Weights of a small transformer language model.
Size: MLP 2048 SwiGLU, vocabulary 20278.
Architecture: no biases in attention or MLP, untied embeddings, local attention windows, gated attention, value embeddings, value residuals, capped logits.
Training: 784M tokens, 5983 steps.
Each number is 128 + 24 x the weight over its row's rms, rounded and kept within 0 to 255. Layers, rows and columns count from 0. Numbers have three digits each. The size before them is the row's rms in percent of the matrix's.

# layer 4 MLP gate, 2048x768, rms 0.0591, rows 1094-1375, columns 288-335
102:115181112099118098137136107127132137131121186162055169146103110144136111137073131117157126137144127119082120111100113155108119091154182085144116
096:131108115130145136139147107165131096161165088142115121111152137115142148137142120114101139115151106129113168138148124145121110117166116132097163
106:130133145105110128154155150142137103109088091079080124141126107140163143103141067109125134117085124124135133163114139146126137129141165169151147
100:124134120178120145120097148139122149112100118096162091104111159135111098102154175139110166110110144124087112127082176130126133096171131148147099
104:142082129113092134097122143125131073111116110096144152163086123164112141115186150121128164136116114146160083099120122129095118143132155108138119
098:125132121116092119159150156144149147129147113108119118111099117137177151119127089107106105111139068120127138161091136133138147142126131125125139
098:105089127126100119093107133123131079101092105162123105143148181119113121132110104148159132122147167102126099165165078175138145129167126112155084
099:135145166143123128142132135137081057098094151179129071126139117162136186160123124109126124088123170150192126120121184145176112123075112125127137
104:146092183148145130143117150113127121147106124113099149144142146108155152097169119136153160151125094106104162158137117116095155093136144104150103
105:103122127146135121103124115136155150113094140074136113140147075116101144169151166105164124073120125130139129118170129131077172128121127112134131
101:105139160111189141095159136115136139161140115176176124101140097136124118149150158106092130127158083100112117120116118182096165175098092128104091
102:121100138155144119120125114145133095081191120133088116131167104141134123138132083113127130068072096134122118096099115140080160134128186147096106
099:105114123106151131109128134097206171139116114173145152147098146083138170113144123116091100164165139129142145150136119144185113135150146125122151
097:116150163125100158171123109084077179110136157158138133086186135129149094142154116164117087179160123147140071102186095180118164098112156128159175
095:087114150141122095135174141140141102125122126130112185136122151123077129137149124145133108072162109121134105143120098113141123181104173094128104
094:084092163135142148115095140157160129169146123139116098098176104121137141138102110123133106103140136123159103138141123104112168183145123096107144
100:117151131081090128107115178150124132155153079171156110156157086128169144111180117147142138151133146116128152162129145119156138138138120143125135
100:087141122158141130147099187096094119122115114166125123116115130165119125145116126128161158107094149144193166150113135147155138138088101178169119
099:091117119138123171084108121144132132146110147121150123117145159095102070118110160122101112148120150149162168102140122137135154136140098102084118
097:160133140103118177121109117136143136122126127115144136121147121156147099149150142116139100117112127155149113141129122153141152096171144105168111
099:115165122133162101139129119102151146115132111117128119137182119149096122152130129144157147106116130147119137163083105135150124077189125147169081
105:136148141099121128149146141159163151110163131117151123111134105117138116153150088105198130133154120114152183131130116106146098108162163134103078
104:147116162170139109167102119140127101093090110141157137094156141147123102157147097151137126107141098139169110122128123103171139159108124147113123
101:109075142114154108081111129164106113112111151139136162123146089139129139116107130090145147137144154144109122128154093119123116157125141104089089
095:126083141132151125172152098096107171098124122119115140094124116118119119138169113093106082119157113112152167168154099124133113110135134137111114
096:129140130111117144117102135117150157140157107146141129084130115155107141091149101128156092158094161149153110137146127122102129163158157129146118
098:117096157121141124161168121093106131159152089086162112121111129128099128158098141118167113126133149110127129135125117149091124157132116111133116
099:153127157134099125171178121130167138142132117113147121148138094126094100124058159140108125134126088118132110120152155162111131125107165091102126
099:094110132107115111137105134150147126112130101109129158148117122114143098114149139120137058127106106127108111158112172099086145130142097127122132
097:123124130138112088158101155142115144128165089133094135095127110147174120085153092193157136149117095117089157081101102128162126142145107169122100
099:152108155130124095132107125131150131096082104129149141180089122140132140103157153097106142094148111134139080142128115126126093140142184162129185
106:125112147149116089173157104137107115132101131145169149105126076151156115107135119116112146132151117120136105106130117107122139131135115135134122
103:113130158159137117134133168072145115129144106159113141148128161147108128133159157132125124127105111162165097169111108120152146105125135111118126
097:089130130075114136112129139097124137113130152135120130114134102129092090112147090197100165117159118133114155118153118188160113128112137144113098
099:126094122110116148101113188131139088114114135141140138153122157113113162106142143085119123131151098108115109115108153196145120122154079139176107
101:123124133109143124111133134155157118138108145162136145194102145150094123135149103119105134116140141174138144141125124143149108139091133100138113
099:120094132133140093133124147131146131153152168120132107170136149119130141155115082125154108093100142114111128110134118151123125177102154080142155
103:123112133129120086100166165138132124147159164097059138110145162098121117132130065162125163142137094145121181167163140098095150128139146094123097
108:126135094157106107110120139111115097136111119156143098100106078121133104181157146150136120123157155113121128154118087128120136109151141139132140
102:128133127148118127144107119120133107144111163114179126114126122119075123129118111167141103184163124133113156144114116104153152087117097168106125
100:112144119147144148179096174107148120087124149182131123126172137144097158080139101142128127168140115146141113099138125148126143156105141114126120
094:143124167109097130080124082141160132136150114128125059121111098111142084137141119150178139143108142106127158148092097082165135109154126159131111
101:163124179117123097152135160183107148157149159214162133094140160110131086145128158151121106128147130155142106113089114130164139152129132174067169
099:124102088129089086133129105189126090107134147135077127143140121142100125166161162141137146119141157143090091134161140125084127104164169133080111
102:104126125188144146146148158125085144116144118127165135097153124089069118136150115088121111124071095112075116155134078159168152104120125109108146
107:134097109148122171144147174152095148137166152127128126093160144129131166113104093108168116124118134116092159099135083150128129113135127132104131
100:130117102104135154137136095155170132048084133114136124140162160143126147154121140110157119096124134150121123127125083121135143180090072153124131
097:098127081147114123121077117115180114142145076153125167083133138123124128114116181152140131123193158138134088097164099171136132158094151141156179
098:141163109125129166091075115106167133124130082133128105121126070112150108115135120111130126142123146171127143109152133113123166196124098114133131
097:136115119175117097148092164153115142144157141085151116149094080086159122121133144136115135140124078164101132109093142164128097140119106113126124
102:121157115093150100163125127104109135142168171156163070119114084133120155147101143107152121118094067136132136136161129110141127111196147136145165
103:156136098144113159109150159072127174156105144067115096145127183145102132150129102144108129064134134128112138157101119129153155122096140132110113
103:095096089134096180093109137125162146152106142098187081122150171115127117187088119101135112162150142102169141187159081111120138067122105177132138
098:123146125161129113124148111161153141123128131130122122131125135109119104153125125128128108145123120130093121136123105133120101124154107139131115
095:140126117098110137132117164157063161108140111084167111098121121168095137102123135102129132088105091144129126120117098141134117106104139143140141
099:115158104153151116117125160162086160165106157127140098150142121116108154114133163119127100163048096122117082115130140140143130141092120122087161
106:153131153127110134125120107163085135139143118150138134159160152140131078110130162143161136150093105159122160108123191110171178096150118077168102
098:101126116163164174139110097132164133126148105105134147099142135093152162158124078159107109163098121100110100174119111175152123110109148151076083
102:120155136135154106090097148149121178166153106111127155135116104131132121158153140107130133118132133110109132122159163122170098092078140104142132
110:127127090083124149124122144111078118124151134149139124089149131133142118100153114118132122131109185108144140136119098129131168140062125128181131
097:110117089112120150140106092121126164120147085102108136148107147137044124094171107098144123138157152084137089139107115142146137128116111125093133
092:129126165147055134188146110181122132084141136152106115157170120107117131116150119139097077127153111117095130144135125097105129125151125138126136
097:126105128126099117134144089146128155129152120138168158107126103179103147154150111111130095158151144099092063140114137110135148125140123116105152
099:152132096082154156160116127112147134134143196071098128157128158142109126144141122112128087127127072111123119107124135165161135119148105113126168
094:132138146110127129115126138114108152122121162120153119130158153145144164146098113175083086127126189098093142132122151119167106163184167076098140
102:131131084117076143127167139127096182147105153158135127147103137122188105127165164136084133090154102166137093118092127077094142127124166145139128
101:145112134170153104103117136153175138158119112161112144101140155140141080128141119146145117131124158157172123106112122123119095131129159118104127
104:121089134161138143138116125077115134152156143113095121163114162110098145091114116142179139083084110108131119118108102123138085161093094144105137
103:120142151133152180121077177123138128088152134161158095106101095147112127125129144134110128099139098120135150163115128101132122150108120120153142
095:169126116110140147138151138126108187081160127122156126145115086129109136145132148172087108119136099154132139097162103136144136109156132165128139
094:160102111109132112148095157145110116095135121169104092145076103121135159151112118083186147137097090119104117115078130110118145150137110124104136
097:101142150100151083142163118135140114148115169120127129124101157139153148080113130121128160144113158134143073079107152113153109123119129119167114
102:108123063143117124134162107140116097143151163111167154135129190170122137095096126119103118101114126152114124159115096139122165140079125128167132
100:072102125111165114121149103104129135125161133129104084130140114134166158108117113160125139181139114119152076155136158138134160141140144140160101
099:116161129147148115148150133121087129173070154152151105147147114154121105152118144089160167124145121151157113117129131111128117136125140145150158
102:143149123141128123159135129130094135140120141144144112131125108122142104110140134122122164151150169150109135134153141090138181176107176123154127
101:125105136137143149094063148104165074127125098120140111161154123142130091098142128130108127167107122146123084111144178131134135158108132134147192
098:123164128167087122101128138118133125121131149129120077113110129130148169128107165131086131174161149145151120096147116117152114137074135142142092
099:091134091121117119109128143114136134104159105143082144098079121137178124117113150123114149134120143139145147112130125135123149102138111098099164
097:146127137109108135101126111112097104166148122083097146117154133126091123115126128151124141135130116161151168130128113170143136139127148124111111
101:132137144134099129160121122121119177107131077117124178081103153159158151142173123147127115110138170110133146086117120094147169137146138198084132
103:134130117127160125117161109146129078111076113114106114119117097150132134101137135158099149134145132129124134157131144159102125130136122103117100
097:122105149118150152089137188136110117090093067144075107113111125135130151142142158156130155115154109118101131120109103160127147139147176189138162
106:092078130120116130094098139136155144174151104146098159133128110119139138107100177112101162148121133149117099114101144139152106076154170129102123
098:092158131109116140141121144138151086151145118138119136122124084129126134141162159076135121105151115138105140134129138119115117119141145133095121
104:160148140142152127082138105097154143115145090091122095122120131136114133092157132136139147104081115130142090161156115142131135113109157090146139
099:140121106094187139167109098113094097105125126071143109111121160152144119114134157163103146073135101097152124156111149142132155135117134086118156
095:106093097102116169143101112140077124134123126163109126112117107136139165161117135108139144076139105089113116135157145152114145152161120083136150
102:158136133124138123120144119129112128150111099165170101134121075137128147144124138165101079155136187158152111136164104115117173104099156098108102
099:139104127114150130098104090108134118165080167090154121089105123144129145132135104131103118184136153131146115138110116116105126106132171156098084
101:108108132119112127099170085157110132141073110145113161114118153115135191180125119116134140140167083142142104150118133085127103142155111115135106
098:135128128099136182137147096162123139095102127122123092134109128140165187168109146122149177093138113140114124135134151148150155154169099172154125
101:137154126148152145118094104157100116124159092113179089148100141147117127140192164143074134149162155153119094134124155143133150109160138119113130
104:163121135102146126074136128130125131108144126121095105130124154141100120122112126112172146097093131107137129119120125115155155124104143130082116
100:109152128168125121164122168116153126123131133105102139087128149130168135127162085129122118142118123104104106089105098119125114190128118130150105
101:120108141097125156138166083112098134114123120092126150150125120131159130121145126144140118115131072081140104119110138133161097125102111169134095
098:169092144151125172097107143158146158189151097137128137148170104132133142089120129072159063148123127138133178098097140102167123153104135115143093
104:116111178137104122096162115124163080082138139155142102147098120139076103132164134103130090137107118123103098085106126114110170105084130150131092
096:131145099110132161117164095129145080120103162144143111131141145146154131110126083162156149073116144181130127099147187115219116152149118115103086
101:165098130137091131124174112128116084112134106151107126117100130136099123136116121101165133156117120159171108111131146138139150135097125145115156
099:177136140116149156161141111141108129158119112100115111137157143139156132117134099107126153103100140140109117125109136176125133141180158095066162
100:165088130120129145140103149150130144174124114138106136149121096104133120124120140100102138117131155119130129124154181164145129118143111116118118
098:075130111132124135123113142117133132116132149124148079103108146115165139105124114117114148131172117144116113119113090100160104108128077101155106
106:161086139147158134133113152157072158106067120084189159152150177148117105150104079119147129135120112142136163146174070095128106128137147114079144
102:167143111161150121140146174173089182147168129115059114159104110125118132115149120118148072149100123124124146113132111105117136118120129133143137
099:127148096114141128135158121137096143107147123142140161104130174139123106124120128130118091139134114103117128106139077164125144117144107096112172
099:161110155131156167125131143143078179142131063129080152102090069056116154119105112158153117094128114137104156146151076109104088135126123152115085
101:122122125073151124132100138175139173158118128132126149114121131145081088160128073157084132125156094127150129123158132127097104158103104134124120
099:121067182116103160124112167097111128071099130141140157141107122171124201099165115168126131120150174104108145113112137111104127109149078075125176
099:146153119134130106144153116146107166142109114103089159119113135135131109117129167151128104096155163101121137143110132110123139102131102159079153
099:121135143182121087130132106130081118137164112169147110124117153142130188126098118107101126108093139166161163157148160131126093147115122127143148
094:101118118138107150152126136112137172098148147122147110135155153154168143098167134123123122117134085136124099126201142143142132128163149157111124
104:101135072104109085134110160109140164113136138118124125165133095198098095089114177094091087126150125101086159154155168151151153151183097142125123
104:137104122165117112136137177162140138159157143127104126088139126095111127126107082115159166121114122124134128137114128171098169149109131127091133
102:154128156143129091127094150124136157093113145146145118059101144129154136111116109102137138130127154112136145113115128122116147161112155151148094
096:110152094149110124175155151075100117151125160141195095144112119131113079117088105176107118130130045100115121135084106128093124141181126137167087
098:116102093138118110129141161111105157108137145170125082121149132131142150112141166050133166123169126093131154117113132109161147113101120124136085
100:197140139118130155063116176153132109128115124130118144155135150145121121148153153139162147146122119116133132084139149171067109085132145125171124
104:127151109153099107107145102084111152101176113143144131187143074106151083122155142142164168085157126077134105090102109107139121157137133110127092
102:142113150135147103115144140147127156125128135164158128147106135103096113121093145122120161119108157125136135174111135169112151154133104098160138
096:086094150145141088117076115157136109118112136145151153139136114111118102145122092154092095117122102131067095167117125162146118125176106145075112
100:136141149156095135115117133098140128144085154089142146163123152140101128149130152116076139152133139107119114156119122149090139175148111123083141
099:133141130135141135117088103116114138122130154158118117136158112121119139101123100146153152126099122120177136115108102124110119123127116120111144
104:127080120181132186126139130091113129148148147117170109109141140152126117158148160130093132117116128127072066099125105164125154131152101102129138
103:159120105131102134133207118120156141123165145108158119101092144083148142105161144127144121130116106111123092140139105126141167130175114150090140
094:158155117073132105138166140132194164146134089161110121145116171118099148097097100088180080138160147129129156163123093107125146146082140115105133
105:157152102132119106107142159155132127097173145133180122078124164132117120135118092145146145123179140096115098123141151143148142109103144161096145
099:116083150095118095133120128135133124140156112162069188175136113118147103087121131125106133128162133116157135135111134194094169058146115121130134
101:160121153167151136134130139098175141096098145150186127156087108164128169143099084155125104114108134099130151108115136092138151144144113125134168
105:109117123139124136108131101168125143105099105117148117155117127123132114124171144131139112097107133132148195178097107136134110119084121155159112
101:146125118126140136168107114135154124162093117157172132164113108135137156116168130141113119106108077137128133128159099165131120154143099152125108
101:126109158113100130144166139111086123105140108157140155155102119139114139148131148097119166108135120167166144149138133120127159151133134128160148
100:127128118146108135095134117142138123138129098106123161100095114166103139119108090145118096088108125113138126132136157052123147134115160147137123
102:162145129124106127107131100122114136061173129133118148128100099102176145144137128107126108136137132164175154077180188130143129151127134129155108
101:155135147146126115095121142141134126106110138124145127121126120180139129140150092105118126124156100134100124120138085077101139160145157110101110
105:159137152145144104168104129148123153102102152112105166113096108115127103118108086170156079162131148128114095184138137136102118071139140161168154
096:137089127129160117163158101175142138174118138112091179145119129160168121129140132095117083143129136129109197147121123165149114153124100121120115
097:144132122142079118135114155136167161110124166164140117108116073154140131136136136079117082087119154182120141144099168124148121152123141139119116
097:149136133099148113120135114134105141135148115160117160145134140140141131163114168106169117108090125104148129111118146115141143058146142155094113
102:134109201146143082136120120148125167106115131148105146120168135157140163148101126115150125155122138123135099112121133107158136144134124137160119
104:145070102123116139125077129140147105084162111129104112120098103112144121153137094104159129120130140165167143147166148087128094113099126116124095
103:121176114171133125134133152160127120104101113160121110126126145141148117179131117111163130174149123155110115093175110124116119135131122176188115
097:124149124120155136121102143151189130185128136125113142092129081112102085130166123082132125131109151115131144120147137136085138165166145112200139
100:142120144094089130131107104149084138098147154158169113109149153122146102133151175128134109102166146151153125114158148096115109163140138136152131
093:120133140128167096128103114109156141114111138124087141083136177106160061118168124126105108158161147128124114134136102143128168148126116101153130
096:118146112138168149129131120144110126114132147080070131093136130144130133158107141106123129135143148155147149172149136102111091146142118094124183
104:142115117074139133130144108097127114117210112126081112144136116110135117124123171185110134124160145127147140100128154142128124149134147137129085
100:132108110141122145123160099131119163150095114137150112127110133127138127114112145119114111108163117096115145092107102121171079110138092109140160
091:105125083121107134119110130129147105110117118136145102121135160106131113072125173115142121138155133137149099124111114097126148114118128124096097
096:108107117128128124105101119103115174145088097129122118145124112117152131166136088100125122138139144096112104139149142136126153161102066131085129
096:156110140122109123117102128144141118128151180164157117084135110154112094114152147148143117168131126097105130120157154116118128161128135140136143
100:141121194130119124179128168192110104181127144171097144126136126121134167127146105109147145158097131172124126088143150137091127150124136138095100
102:107156136109106091136102106139153154125169100166130129174138085185062130163170156128092139101108116154072160108148107137154109117125161135075133
103:146079114143139121082104129078148135119146161138122118099145166122166081160113120100172126136129113167104095154116118131119081119119109128101166
101:097116130166132158120126147108095142117117127091179144123168131125130115140150114091131122122120158124171160103121108138126155102138186122152127
099:147130126114111137130136111133151124148116104153143132120123134111107130124134183123164122174097125137110118078178077077168155153126121141131101
098:144141139101103112133157153116129114136105122161109148115099136120164099119108136127112087140082159166107120138134134140117084124164110130084127
098:160102139135085126147177091084127127097108128165126101112133083103128105127127125135109143120132121156159104106128126118152134156111126142124124
101:131131151111117100123137137105093138113161144149166084116139141093084089142093140156119106137170103145096108114080091159126125140114090108160145
101:123119114140081122111152152137161083088167109125130131098117098100132180093115101103166171140109146111156132172148119183093139162140117153116111
101:108087098138113160101113155114148132108116119146111119138110170090141151141109090101077147087105131104156115135132123116105118123121166147114123
102:170124122097148158142138083147114144064095115151106137117153160110125125126151176125147138174135089095118083112101121132164098131108130109125141
097:114120157139130125121121098127138139111135132107108132116125116177163179114119096146129123179133164158129094100108116105133169086104192138106123
098:160142125093149155157137109119124105135151106101132089141148136109114104162117101139147124059094120155132124147143081102126148151111118108050139
100:094146111103150100148132115125146173143148119134129155126111140181137125144114080113139153119102123126154114119119128131128113153093171140156137
102:126119134159118138080133141145139103144117138113152148149143128091108157119113167173096114133144151163116125175130152132116117080073157158151146
103:117153097130138137162108137156146112120128131124100096155137135094131103157127115135145117099174121089093118091102165139147130128113110101107133
099:148114124132141150105140083106157125116113117118118098138129136125147078154073130132068135082120114142143136059138145150126146142151136126119115
104:141129105155069142133164092113135054123130115129110115123093150100133104045151140093092090143110162097143116109113116113117105133118118135133097
099:129162137136149097117087095143128136100127166105158123109173119199155180127123140144162183121109138102097100076102141135104099127161134137099119
102:106131105159162107165151104113114136171142134150155161111141138090138089139113105134150183123118136109135135150124126103165173119107173119091123
103:109127143104062089146119087114126093132125158069153146156100103120128119147142119127110118090146170103134124113080159120118163123122132118131105
102:109133155153161091071113145181153102165143099127150105104145143134134107124139130110131194125114109093094141141146110111069131124099127128141123
098:131129143129103096097105093145163150127138113103126093181125148141075117133140091132136138160138099123132124149143131133124136141127112111135115
098:140125089091151139131144125112154104156075138116099157114154154121093116127133135118099123101123123136110105147106167102149140147134130123097129
101:125127139146169142115128128142118112128133084147121100152074134168129136136100094134137091118138174140139104145128123126135164099129135094153105
099:098110125144138121151114161154129126113128117119113135095105092137114125098151106165088138083113120147158113142113107116181143146145120152112123
098:147145145111147116165136118099149141150112108125100129107125125110136117090121110150130109132129120105126145090162127101171109116149119140131095
099:135090100139077099145150166131174106136128141133082146173180148174110159148099115112073081114130119122118133124117137152157096122102128144142133
106:127113113142186163144153107093135117140090149152145069112159143107135152151126173114114123157145109092131065141136134175152129112128104138149157
101:139121108157117111150147147117129099160119131133118114146123154104129159105136131121141106087104143129130108130105159128144146125121137119141109
094:132127121118088065107161163125158115169087084101147135133155165113116137150112140162103151121149156092094121101113095132125123121125164115113113
104:141126132080135122108132137146139131120126106134150147091135134143127125130158054140159159092131121099112129143110117120146103152126136140149126
090:137110117107096154117124148126189091096110116123097130128190150121143162083068158171120140190154112112128135167150104138111123099121135171136142
098:147129152112129098128151150150143107139105139116099155116141146138178126123106127106131107091147121113114134134112111172105110186150121156152139
094:145105160089125133127077165159122089168190147130110146143112185167135144097122120075129088172139110111163134151131119177128162159150144119126127
104:139102070173117115106108106121131093163120149112125147077109104167098132141066110156079130118114142096124135121144099123157105122123122132130106
106:120122167120125164125135129093100151132113096131138120101070079108107149125144123116162118123138109126145141114157102073100138116151159128089073
097:092086142117128155154129118163128141119101112121100146124110133142132126142137139108102167099130169113123125110138083081128111143168120119133073
104:105129165105164156130113133149152178178145071142101106147136129133096118077152111088161167078130100144143120098129155099136109175134118145104147
096:094117110133114116125158149150103114129118137146124148139123085134103113152101107104143183163112119064067119132139135141211105132124128112142124
101:167090115130132121105106148114146106109114105137124088112105151180124113157132101097139092084122120156162124088149141089137117130151136104155137
104:131131152174116106163124152106098107108095138120152140136111171114132156127134143154132136117093150133109120120082148115130107135137122146101159
102:132120090162051147118166127131113151159117115113152120113111123111122130117086138117135122123110117176152093142117090124165104107142144108128129
099:113106127153151124097075084146167099114121135142103147164138123140143131149143100173111164110152113096121133119153118085149125107126141090136160
103:154106131140120128121141141098112120137145154122171150140162108129105062116107116108142139120103117090134120134117132113137105153086162092131116
101:119142094076128147174129111122113095142144098167089125126161131139086151111133144122129098092145132112132130123156152130138170184152156114102144
100:095132122092113137176148137168101147127133119163134118114106143096159106147151097110163126125082136152116137136197119146130121133111076096177089
096:161115124124168095139143183159116143131177169132147127160099121141097081106113062110172133104139161149134143098122120146140135127122096113098101
105:120138113183141140083135174134111183131121131137136157122089107184145103135124103131143099166145140121130163145085115142095141095139139091120153
101:157116121113148156122128145117150121145130153136073133135152150080144170102097125116086086119131139162102121143117088118144130131169141136140138
098:174136127103133151121136106100108119113129115117103147114122134155117158108133137074162111135073172104136096119135154115124136133110100139121123
095:136140153150125110136100114115141111143140114106123113121115121087134135112076146122131165080148122135144104086116097105115103164151115133127158
106:107136165137131161140129073093085155126107109111125128140141105151078111131151105105111115101186091125109138101137100137169164112118180153074146
100:133151136147145119098129143086159095147135108154192123097134135100114159141157122143150124129146146126128122142141089145167122104100104112092079
104:095108121081105068144142144176135175107095137129131128138111111122121146098125096142124097143154134166135095161101131147137141101153159151094068
100:131128128145111145124097114131152098109141114098142180124141147104139130143161121157140119134147097123106128082109118131124159135158126105160153
092:160097115163098107122127141148142137114127161169117156124119134108094121181126149082119120136149134114124121115130141143129109120165165119114103
095:105161121129136117140139129082101147155129103115098134115085090149163118121185099108111088102119133130110088109148121131138122088130142129119116
101:116119110056111117152097128110098157093159116170121109097115106150120147113152163120132087098154120110120123135110143152178143122079104149155081
101:117119096112129132143113091127109074077115100138127128090192138094164100139141135112148146138135117121120157139133108148147146128126139154122167
094:143181147153155126128164149186158137125130134076161183122115116095101115112115129107115190132161138155149113107121126133132148142111124148123113
098:150152135165105178178117171115159172134162162124091143109131127173095114158108091134128118121183126134155089169106111143116124117119137076148130
102:152100122138136071104125160136128180126127150115112126080125125137077123152145134143137150102123159122151069109180092138136156134173159154071133
097:126107110105142161110136138146149139145129088108114140161131118104137134123126145166123136128107121116177145143126172109108160128138131113126169
098:123099140143093117110141149116141092120117111135142117118110120114124170155136107123109118163084134141117152127134126125145118125129113101128077
102:151114149175111147159113099102124127141150117105065141130082109147101124111116140125095150131126153128154103134150140099122137121107145138112102
101:134082153099124133116147110128133121146143108106119076160129146118096111187177141141110143125092106112081145144165108112086110188116128160090152
101:146124125143105116120143109180118130129147107166152159088108149130092066124146070154152082119124099111105125123135117105162077144120142170150136
096:169150153179128157126115139126117125056134145111109120127169104130112119109139092140134105116139146111085109105147105128139104163129144111142137
104:145104155171181095116120097149128136133116152135073126141120060129099118154147127111112098132125090134127121116155108133104128133162156107159115
098:101143087122131152119115156119124128129110174156135149121093143129160103097121131166128176131112125126108138115092138073122132089131126122154132
103:174103139130156109108139157113158104124131149123145126091099115161129118077125097146157152113106128141178153174094106165162132152151124085113110
098:134144115158095140122196115106157109100147157116131125140111121158115175117097147172107150085121140112164173130128136105094120113170096110142120
098:162114182126133174108129144098117131098123127123143125126168126130134118086123116132139137148135171096124099133147156143110143124138132122134064
095:115097137119163120137070135115123094097148108131114148116138129146079131108107141146145076126112077152069151151145110155075134096118163114126121
095:138153134106140138101159143112143156144136126108115083148123169105125095068153088124148115113141157133136147102095139095156119095111175162126126
097:158176149162147118141111111114129111112167154143091101120166128101108141112135126109129119102173117122103153075175119085106108129172103158140118
098:112124156138112113106179168105102120103128102111120138111152122154132162157107144122172118185123165139095083128101178128127118109127114110167142
100:129084142148134128146079140165104149104188124125090127083150143104166157125083114127123120148119124137119139121106096110111114160121115151102116
100:111082104114157106168127140145126156149135117111164141166163148148096134139111108119126128125136132149128088160130131162139128147095141154079157
103:093129112140090126106127112143140099115099133132122128093110145143119169102122136102114111175132125115126107127173116117114122104125117132120148
100:133127096132118105118138141125170122120137147120108132114116122117101125113117143111120147163121135120124119126100075098146123154130126132117076
100:145124098118145111154091128169130132165132139117190162148119143143115087135161162153086130051158123111111087140119110142098129161152144086106133
100:113140118139073140135119131106125109097128120142141127126101148119136139097105158095201162131143142132101114176131123116149131168128118124159140
095:155126134128133137124176159132132126168141149157144160120130096083149121085139104112184129118142137143114168122148143134108063132118141172126140
101:097097118135144133151121085102145127095115177150096101133087158096129128100105134143105151102179127133101152146068206154117181092123183130167117
100:110106098091120113137148104112097152133097128144125134133121126119101146058144127111135119111127138092107115143090155090127149123125087131114112
095:122121122126126129176147103130140087097114122172120164125094118157150161129133094073140084164181159113120186170132097159173076121127120142091128
103:131075096137137095113124112116178124122132143132126157116128142131147117124205097104141104127175089104116108092166125114098112122128152159132131
096:164125093146143114125107165151156121123154114138105146115113091129115159087111120116097117111173143126139124143124141113142118107121120100153166
096:167135120112123130172151137128129152149132131168129149134079137131150143114149130122119105160147150147127169122138117127081143097095117133155127
101:111115124133121135090147135095127157130106047108119149128138176120150126177094139142139130105148145136161096128128139126114138136144071114155118
102:133137120092091101155127120147165115179143124123135156139110118142079162132143103112103117149128204131137118131136125157121163152094094152141143
099:162133128129154151120149132127108084116134148118130110124125144119133114140076128120130122123133134100132138148139131127156112143163133115112132
094:080117135102140162138050092107137151113152118151085104130122102085165120099101099144110140130146126138105137114137152117136127101132144091160139
099:111155137143111146124113108128150171111090091090174140109122177141148131130140152121107082125143057103129148216114082139118115130103119146163147
103:112123147169128154144137147093090152096160088117097133121180156137130126151144139103120171144128081142109145118133146140119088083113118141109124
102:109114133129095098090102099131123098102115091122141128167110142128090084108121112097150103092147112128101125146106113135117168071161177136125127
099:085103153124176139131149176117121130151167110086137128124147138199156093112136172115130108098100113099058085137108092111139164097135130136088162
101:119101148115107072146098160130141159167166159109135132137121171110139117140149163122122133138156094146089098162097152163114137130141149089177153
104:125109137114122149116064165137105119139172086120174153176126133107178122099115096139141110112140130141128140105102117146094143157104101133141159
099:159141108160102133112133108138136131126133150096136107128145143107093119131146180112157125110195138145146107125155095146156150109109116075145150
096:159137128091132142124112121118134089139088106159132119102135110114090143147074114203126136089147132169146129171138167158122121175108108087180096
098:163145114150127146113183165101120093095157113157178156148112122153139135113123166136088123098059153124147145092149116154102096136150133091133128
102:128146160155158132131144150133141148150099126105125146145114130170134105132123067153146115161143161141110143133119085121135147067172157132117155
103:123136098121116167113124137138152138133147103113143172173127126115117147134087176119113110106148101125196134114123152139123115143170114151111135
097:112132121115156137144112108149087105102109110109158128128147129121121130151100075116118114085140157164157148088110094120168137146103121128171113
100:150119103131115133115116137113064151135113114119146111088158121087141161177098117174088129125159101110136201118162144094082151141105153139152147
103:135147155154148123113089136173109087145159127117140135076143111135110151115118110169142144103138125151113127164107113143147136122138100121128123
106:151110129172139121126120120085106113135105129129111118113142100110082158119131120114137135118133131133107145120184139094125124145109114109141110
100:126135063102113082159105130123082133141105124122104143161115141135133122148105090136126142115116173135131150132156169125152095158153123141135121
096:166136086165145125090069139140140166120116163128140156110098134138138118103121081124166136127120118135119129088100113129082139166153149150100114
098:126118105085139140120133121127148130121128110073106141150115131113138116148138144157141124123135124148137128107142150150121119152164174146081114
099:135110128156101139141135096114077110157139156163118114147137128103127139142122121142137124127134115192076137119127133147116113103151145135117091
100:128135131142147101112127117148174130083139146131116090122117126103152149097152101116135095141098119136116147130133155131133180146174106079125144
097:141138182104112128105153130096161130148091103133128172138137131095100132114141142114152101133129132148115173124145136109117122101155157155106088
098:117141122136132070131135059112120143146136153123129137128142130139132094117132134122129138112110122143107163131106127141157104113152125150113158
096:110147135104119097126121080113123112087140152140119111184111119106102093069111121162097112132148143118141125163137133118183133134115164127097107
102:124128121106145136128112115140088183103089124085125108131132071107136162133127155156112139097124121182144138163143139143109151158116090126156115
101:130155121127119145126141112164103160064133106180117111119086103125110153140136123172131138115108127130103164124123111187176137119132194095112134
100:132105105134125129152127164077099164131148104085120135121159126162148133105138129095149134104127132160145142143102130101153138122104112156157145
102:125108080181124135185092124177159141112129144101138147111114122113126111192144123137108088112175157122101146145149171155105161173111069106137153
101:116115129106155160109132133078146161130142105128093116114114081138113161116108095158066159176095148166084124123087170128124107142121117127146156
101:201141149119112172117104132158142141131136139075116094133138103169154122132156155104173148093148110088069115123111119143102157100106130068129114
099:145086126136131124173113134130145121067179140146123116151083141141110144127169123168147142105141158126134105080130153128123083106129105151123103
102:156132144168129088156173180146102114124134136123152140138141087150132136140147107149136138139105102110158119117093101137133147143157136127103136
098:121193150141118119111137105121088101080112133145135104122077127116145125135163090119135099118118116138129104105128114169150064080119116147158100
100:136152126109181124109176126115142120119120152123109124153127111153156105160096133141121069126116156101131123136106118134111097092108103171149144
103:135153151162115150091143132120140143150142148070137112148120164112122142147125167162131117137121148072163086136119123139147076148141102092123134
104:126108098114143131125155165122123152137148152125099130107149115114124148108119102098190153125120109140091126156186120129126113200132105137111129
103:100124118107125131129137135119081159097143182160153120130147120141106159134161141114117144070130120115053150132148122112141137129106108123138148